{
  "head_dim": 128,
  "vocab_size": 8192,
  "positions": "rope",
  "qk_norm": false,
  "init_std_qkv": 0.0219,
  "init_std_o": 0.0,
  "init_std_up": 0.0219,
  "init_std_down": 0.0,
  "weight_decay": 0.14,
  "warmup_steps": 235,
  "schedule": "wsd",
  "train_tokens": 533800000,
  "dataset": "wikipedia_en"
}
Each number is 128 + 24 x the weight over its row's rms, rounded and kept within 0 to 255. Layers, rows and columns count from 0. The size above them is the row's rms in percent of the matrix's.

# layer 6 attention output (transposed), 256x256, rms 0.0444, rows 132-156, columns 0-63
size [104 103 106 101 101 107  97 103 103 105  97 104 103  98 109 100 105 106 104 101 100 102 108 101 107]
[[149 135 114 150 132 127 106  79 137 117 160  79  99 157 100 126 167 125 138 156 134 111  58  87 161 137 155 153  97 109 138 158 124 137 137  96 137 120 101  83 144 156 146 169 133 151 101 174 101 154 111 126 126 135  68 159 107 144 121 114 177 111 125 120]
 [ 88 143 105 117 141 150  95 105 139 127 125  80 104 125 173 140  93 139 110 134 160 112 138 113 127 116 112 130 126 137 141 134 118 136 101 135 131  88 112 103 111 120 120 221 147 136 113 151 108 169 140 112 127 112 148 106 139 109 161 176 115 171 144 146]
 [148 101 138 148 140  98 125 114 132 153 129 172 151 138 158 135  93 142 112 113 111 140 104  82 122 142 166 136 114  91 151 128 143  97 138  97 173  80 141 166  98 103 117 130 185  96 117 119 121 123  92 158  97 136 129 157 141 156 126 105 158 142 168 101]
 [150 149 130 152 105 111 155 128 127 122 174 156 125 146 148 132 139 128 152 130 125  97  83 100 120 128 139  65 109 208 110 119 138 121 174 141 156 145 118 170 140 134  95 116 143 174 132 109 118 136 105 111 157  95 111 106 153 123 147 153 110 152 104  97]
 [130 100  99 120 117 118 138 164 131 152 136 140 120 155 142 147 100 130 126 139 164 109 104  69 138 104 154 121 167 141  83 130 155 157  52 169 144 132 135 135  78 147 130 124 146 105 109 131 108 120 108 154 151 150 149 131  95 120 138 122 126 143 137 117]
 [112 109 149 131 154 159 182  90 123 105 104 112  84 122 105 118 132  93 136 117 143  65 142 105 130 128 132 101 164 134 166 117 138 159 125 127 155 132 132 137 124  99  59  83  84 125 128 119 119 112  98 155 147 103 108 124 147 129 141 116 157 119  80 165]
 [116 107 102 133 140 108 150 130 100 126 107 127 126 115 166  93 125 127 132 133 142 139 147 133 134 152 136 104 144 116 168  89 131 110 157 104 149 110 123 105  89 107 153  88 130 125 103 172 130 112 149 136 151 146 104 120  97 106 144 147 102 129 161 117]
 [144 118 105 120 148 100 152 170 124 137 139  80 138 143  97 148 182 144 118 133 102 140 171 103 156 126 123 140 139 110 137 119 137 113 124 135 140 140 112 104 115 121 146 119 101  92 134  82 158 138 125 168 160  90 137 138 125 116 101 124 173 135  98  94]
 [119 183 141 141  98 157 146 100 134 122 161 137 144 119 158 139 166 148 134 118 123 161 103 159 156 131 153 134 103 157 200 111 108 162 106  99 136 128 105  99 133 209 115 124 137 147 169 171 146 149 129 148 161 110 134 104 131  86 131 131 118 146  92  96]
 [166 156 140 136 149 156 141 126 131 112 120 124 141 113 128 130 163 141 157 158  92  88 123 163 100 146 113  57 148 118 104 142 136 146 122 110 155  75 133 114 149 134 156 162 117 167 139 100 133 119 119 159 148 158 136 136 120 152 104 169 146  91 128  89]
 [131  88 111  99 119 124 145 106 173 120  92 113 170 107 136  92 106 112 144 125 151 166 168 128 137 114 123 135 162 152 133  94 147 147 115 138 188 137 119 174  86 124 138 143 110 128 122 158 113 115 102 122 141 110  99 131 147 146  94 160 148 127 131 116]
 [140 136 127 137 143 143 154 122 107 141  80 186 139 115 132 152 145 153  95  94 107 111 132 151 162 125  91 126 139 135 118 140 119 155 145 136 155 152 125 143 110  67 195 116  92 139 165  88 133 121 122 161 148 169 165 133 106 133 134 173 133  99 121 177]
 [107 146 142  93 138 117  96 113  90 114 139 205 131 121 147 164 125  85 118 125 147 121 155 100 153 126 102 148 130 122 121 137  97 107 119 134 159 119 118 125  99 170  77 139 151 142 171 117 111 131  94 139 131 168 115  98 118 103 166 123 115 124 101 117]
 [110  87 147 118 141 181 158 151 107 163 133 109 159 169 128 136 143 138 149 164 114 143 135 113 142 121 136 106 123 109 137 154  99 111 159 103 164 116 124  91 109  72 111 115 102 123 173 172 132 113 118 116 131 108 167 139 116 155 140 122  92  92 113 107]
 [ 94 111 158 105 141 104 173 176 153 124 123 132 105  95 101 127 138 102 143 116 125 115  75 136 143 128 142 121 144  87 138 152 138 220 121 120 147 158 120 136  89 105 129 138  72 110 123  85 122 149 126 102 122 152 136 139 146  52 151 117  99 133 137 141]
 [170  89 115 141 124 166 152 112 151 136 189 177 153 141 144 148  83 167 103 137 125 136 183 131 116 134 160  76 165 167 109 105 134 124 113 156 143 141 162  50 152 122 167 150 141 129 143 118 129 136 137 116 151 139 119  95 109 112 175 109 140 116 194 122]
 [144 138 133 113 136 112 131  91 122 107 166 117 136 137 112 153 166 126 116 109 100 104 110 110 132 133  70 147 129 160 129 124 156 145 113  97 161 181 131 106 154 104 154  87  84 145 152 154 130 135 119 124 169 137 143 130 122  73 179 126 136 127 147 117]
 [132 146 131 104 133 105 136 133 137  81 100 156  91 141 137 150 134 119 145 143 152 129 158 135 137 123 135 100 109 131 150 150 123 115 146 107 146 140 132 140 112  74 145 103 136  99 145 135 107 123 127 151 104 162 149 142  90 145 133 132 148 102  86 130]
 [103 147 154 132 164  96 120 129 127 107  75  96 146 114 148 117 112 144 105 130  85 114 178 111 138 175 153 153 108 150 114 135  97 168 129 184 158 132 131  82 130 123 137 110 133 103 109 116 114 136 133 142 149 128 107 139 117 110 187 147 153  81 117  76]
 [140 160  95 100 137  95 134 133 121 139 189 160 132 122 144 124 161 162 123  93  92 100  94 111 126 125 135 136  98 206 129 135 117 114 139 100 139 130 140 120 120  73  94 118 132 150 143 157 116 114  90 103 121 129 103 155 119 101 149  99  53  96  96 146]
 [116  94 121 108 147  75 142 133 138 110 166 142 157 124 139 152 164 110 188 133 102 160 148 124 151 155  77 131  82 152 107 107 121 111 143  94 135 101 128 101 159 167 140 146 122 162 109 105 128 142 114 182  81 133 117 140 128 110 137 135 153 125  95 140]
 [148 108 143 107 154  74 124 114  82 112 156 123 129 162 111 117 128 128 111  94 110 138 171 113 106 123 109 115 110  96  47  98 167  93 105  73 158 129 141 171 139  93  85 172 144 147 121 129 150 129 118 131 133 101 104 115  85 132 109 163 184 114  90 117]
 [137 143 130 107 124 132 135 102 109 190  81 124 147 139 158 172 182 167 111 114 129 150 183 148 108  98 136 169 106 115 138 133 160 124 149  96 157  97 134  98 124 147 121 116  62 160  69 130 122 122  82  94 131 154 141 153 166 142 141  97 132 128 130 108]
 [ 98  85 123 149  72 127 144 199 128  94 147 122 132 133 145 124 143 151 128 106 123 115 125  88 122 140 109 144  92 149 134 147 143 137 128 142 142 152 137 158 140 109 121 175 107 142 119 128 126 136 108 111 103 136 159 166 107 100  86 135 139 113 102 147]
 [106  92  96 145 140 146 110 121 117 111 140 113 128 107 155 157 166 149 136 121 126 108 154 140 140 112 120 164 115 148 151  96 146  92 113 129 135 163 130 104 114 152  84 145 108 146  76  95 123 144 149 128 119 130 116 117  81 140 108 121  94 137 154 155]]
# layer 6 attention value, 256x256, rms 0.0452, rows 133-156, columns 0-63
size [102 104 101  98 104  99 101 102 105  97 102 101  99 109  98 101 103 103  99 103 102 106 100 106]
[[102 127 126 109 146 133 100  98 152 142 126  94 124 142 156 117 106 130 120 144 146 127 128 116 126 129 118 140  78 148 127 152 105 127 124 139 130  63 108 117  82 132 116 214 143 125 126 157 119 159 154 132 126 104 156  93 159  96 174 167 122 187 142 160]
 [126  95 125 172 134  90 137 123 123 137 143 178 123 152 185 138  77 126  98 121 119 123 105  98 131 139 167 135 112  60 154  88 139 110 131  96 156  91 141 163 102 104 117 146 210  96 103 124 138 120 108 165 105 106 139 160 141 158 127 130 145 135 157 106]
 [139 131 154 166 110  89 140 133 138 128 163 153 138 126 143 129 183 123 144 130 130  86  82 132 110 143 126  72 101 196 113 115 126 103 175 117 165 144 118 144 146 144 125 126 135 167 135 127 135 156 116  98 159 107  89 114 155 111 138 134 107 154 127 128]
 [130  99 129  90 137 116 157 158 133 135 131 138 126 143 120 108 135 103 120 137 134  96 103 120 168 104 121 134 174 137  80 125 145 145  78 171 124 123 113 151  86 139 153  99 143  96 137 128 145 101  86 129 148 163 149 131 110 121 141 155 134 159 122 115]
 [103 113 143 151 141 140 165  87 127 101 100  94 108 128 126 127 122  92 134 110 118  56 119 125 112 137 128  89 173 134 164  96 121 149 130 108 147 117 123 166 131 105  75  92  64 123 120 131 124 101 114 147 144 128 106 122 134 130 154 125 139 123  76 144]
 [144 117 102 114 122 112 138 143 102 141 119 117 125 100 163  90 116 123 160 125 120 137 139 120 101 134 144 117 137 135 169  89 137 127 163 113 172 105 114 103  92 115 146 102 149 124  93 167 134 102 155 121 154 143 132 123  82 113 144 141 105 124 152 118]
 [135 133 107 122 128  98 145 184 137 144 128  60 139 137  90 151 174 152 119 133  89 128 183  94 129 136 143 137 134  83 135 130 117  94 129 155 154 149 122  97 114 123 145 111  95  86 119  74 137 150 111 144 147  85 131 130 117 129  95 124 153 140 129 113]
 [143 178 147 134 128 184 131 104 133 118 154 127 133 113 141 124 154 139 133 110  95 124 105 163 118 118 161 130 113 155 181 101 102 149 121  89 134 107 100 124 148 203 117 135 144 122 146 179 122 174 118 143 171 105 136 139 119  83 145 120  97 146 104 106]
 [159 168 173 108 130 155 133 116 135 116 101 104 136 116  98 134 180 137 153 124  84 106 120 165 117 157 102  61 132  94 125 141 137 154 111 107 131  83 150 138 117 134 183 135 144 171 133 107 125 108 121 175 124 143 146 136 123 164  83 152 129  81 144  94]
 [153  80 126 128 127 112 145  74 162 140 106 134 139 103 134  80 116 104 122 117 138 168 153 115 165  93 122 134 168 150 123 100 117 137 124 139 195 133 142 166 122 135 153 162 107 139 129 166 137 138 107 127 164 117 125 148 178 126  83 168 186 137 126 124]
 [135 146 122 123 115 155 157 132 113 144 100 185 114 136 127 157 138 144  90 118 115 121 130 166 165 118 117 126 132 131 111 153 147 172 159 119 166 128 131  99 108  66 174 115  82 131 162  93 125 147 126 181 148 160 142 130 103 131 123 190 133  87 104 167]
 [108 137 137  66 111 127 104  93  98 107 141 192 112 131 126 149 113  98 143 127 126 132 159 109 154 155 112 143 144 106 142 115  86 116 122 124 151 105 104 137 122 173  79 153 173 143 174 103 126 143  88 132 131 166 123  96 136 102 172 120 107 137  92 105]
 [110  71 131  99 152 215 140 155 118 150 138 119 136 146 139 141 142 144 155 160 115 139 149 111 143 100 142 113 124 111 125 129 103  93 147 114 147 122  92 117 123  81 100 102 109 150 167 154 123 102 105 149 112 112 140 131 119 151 147 118  79  82 133 150]
 [117  99 165 119 153 117 128 175 155 116 119 132 118  98 104 106 144 111 152 101  99  91 106 151 147 123 131 138 116  86 125 134 141 198 109 107 117 148 144 141  83 105 146 139  84  92 112  98 129 129 121  96 110 169 132 148 154  57 151 110 103 135 153 156]
 [163 114 115 133  98 147 142 111 159 109 184 173 134 118 123 144  81 156 103 146  99 144 185 102 114 135 173  79 141 174 112 121 112 128 114 140 145 103 126  83 133 139 173 157 139 117 139 147 138 156 133 129 147 132 113  82 122 144 164 111 112 112 174 121]
 [133 140 124  93 163 109 100  91 124 120 169  97 123 134 128 150 150 120 105 111  96 118  98 110 111 127  84 141 122 172 113 120 148 172 132 110 155 172 106 102 155 125 159 111  92 144 127 133 127 121 129 137 169 140 127 133 128 105 184 117 134 124 166 123]
 [142 122 150 120 135  95 123 155 158  91  99 182 116 145 123 139 145  93 152 143 155 125 156 130 108 118 141 111 110 138 143 137 115  97 145 102 163 131 111 143  95  96 157  96 140  92 140 136 145 143 124 141 102 161 185 141 101 151 132 146 146 106  86 136]
 [126 143 162 117 157 105 122 136 125 135  84 125 135  88 139 130 122 158 103 138 105 126 146 127 145 139 140 146 138 174 106 134  84 175 114 171 157 124 120  98 116 116 145 123 146 105 122 125 124 143 136 157 139 119 113 140 114 117 162 151 147  70 127  87]
 [123 167 113 108 138  92 139 128 127 156 160 157 154 122 151 116 159 147 145  99 102 123  91 102 133 130 143 140 102 211 108 138 122 101 130  89 137 137 140 125 118  84  93 120 115 109 161 150 117 101 106 127 125 110 143 160 146 100 131  97  69 104  96 144]
 [145  72 119 139 149  80 144 117 141 122 179 114 139 109 150 128 163 127 178 143 104 153 152 136 129 160  87 138  84 150 107  99 114 117 132  99 117 107 127 107 155 168 135 162 133 176  99  87 125 130 107 166  67 147 106 133 123 122 139 124 165 120  88 133]
 [135 119 113  89 133  74 122 109  96 125 155 130 141 148 108 121 119 101 131  68  93 120 161 110  98 121 109 105 107 112  66 119 130  71 123  78 170 108 151 169 125 108  78 155 141 153 121 153 131 123 142 134 130 108 117 120  75 128 107 194 151  97  98 145]
 [124 148 122 103 112 120 123  89 116 160  87 130 135 160 146 140 163 159  74 117 121 155 168 141  81 107 143 158  98  98 143 111 128 122 142  90 144  99 144 131 113 127 117 127  54 161  80 130 118 138 107  98 132 159 161 132 149 134 132  86 119 142 138  98]
 [112 107 113 133  89 136 122 184 115 111 138 149 140 130 151 112 143 121 123 113 153 122 129  85 122 152 124 143  96 143 162 115 139 139 131 137 131 146 102 144 147 123 140 189 112 134 120 141 120 137  99 126  95 121 143 166 114  81  78 134 143 126 131 148]
 [108  68 117 128 148 123 115 127 126 111 140 127 133  83 150 153 175 151 135 114 150 139 147 124 140 121 113 156 114 161 138 131 144  96 119 131 119 158 150 112 123 171  80 153  99 128  68 115 131 126 165 132 110 108 106 113 101 161 119 114 118 150 151 121]]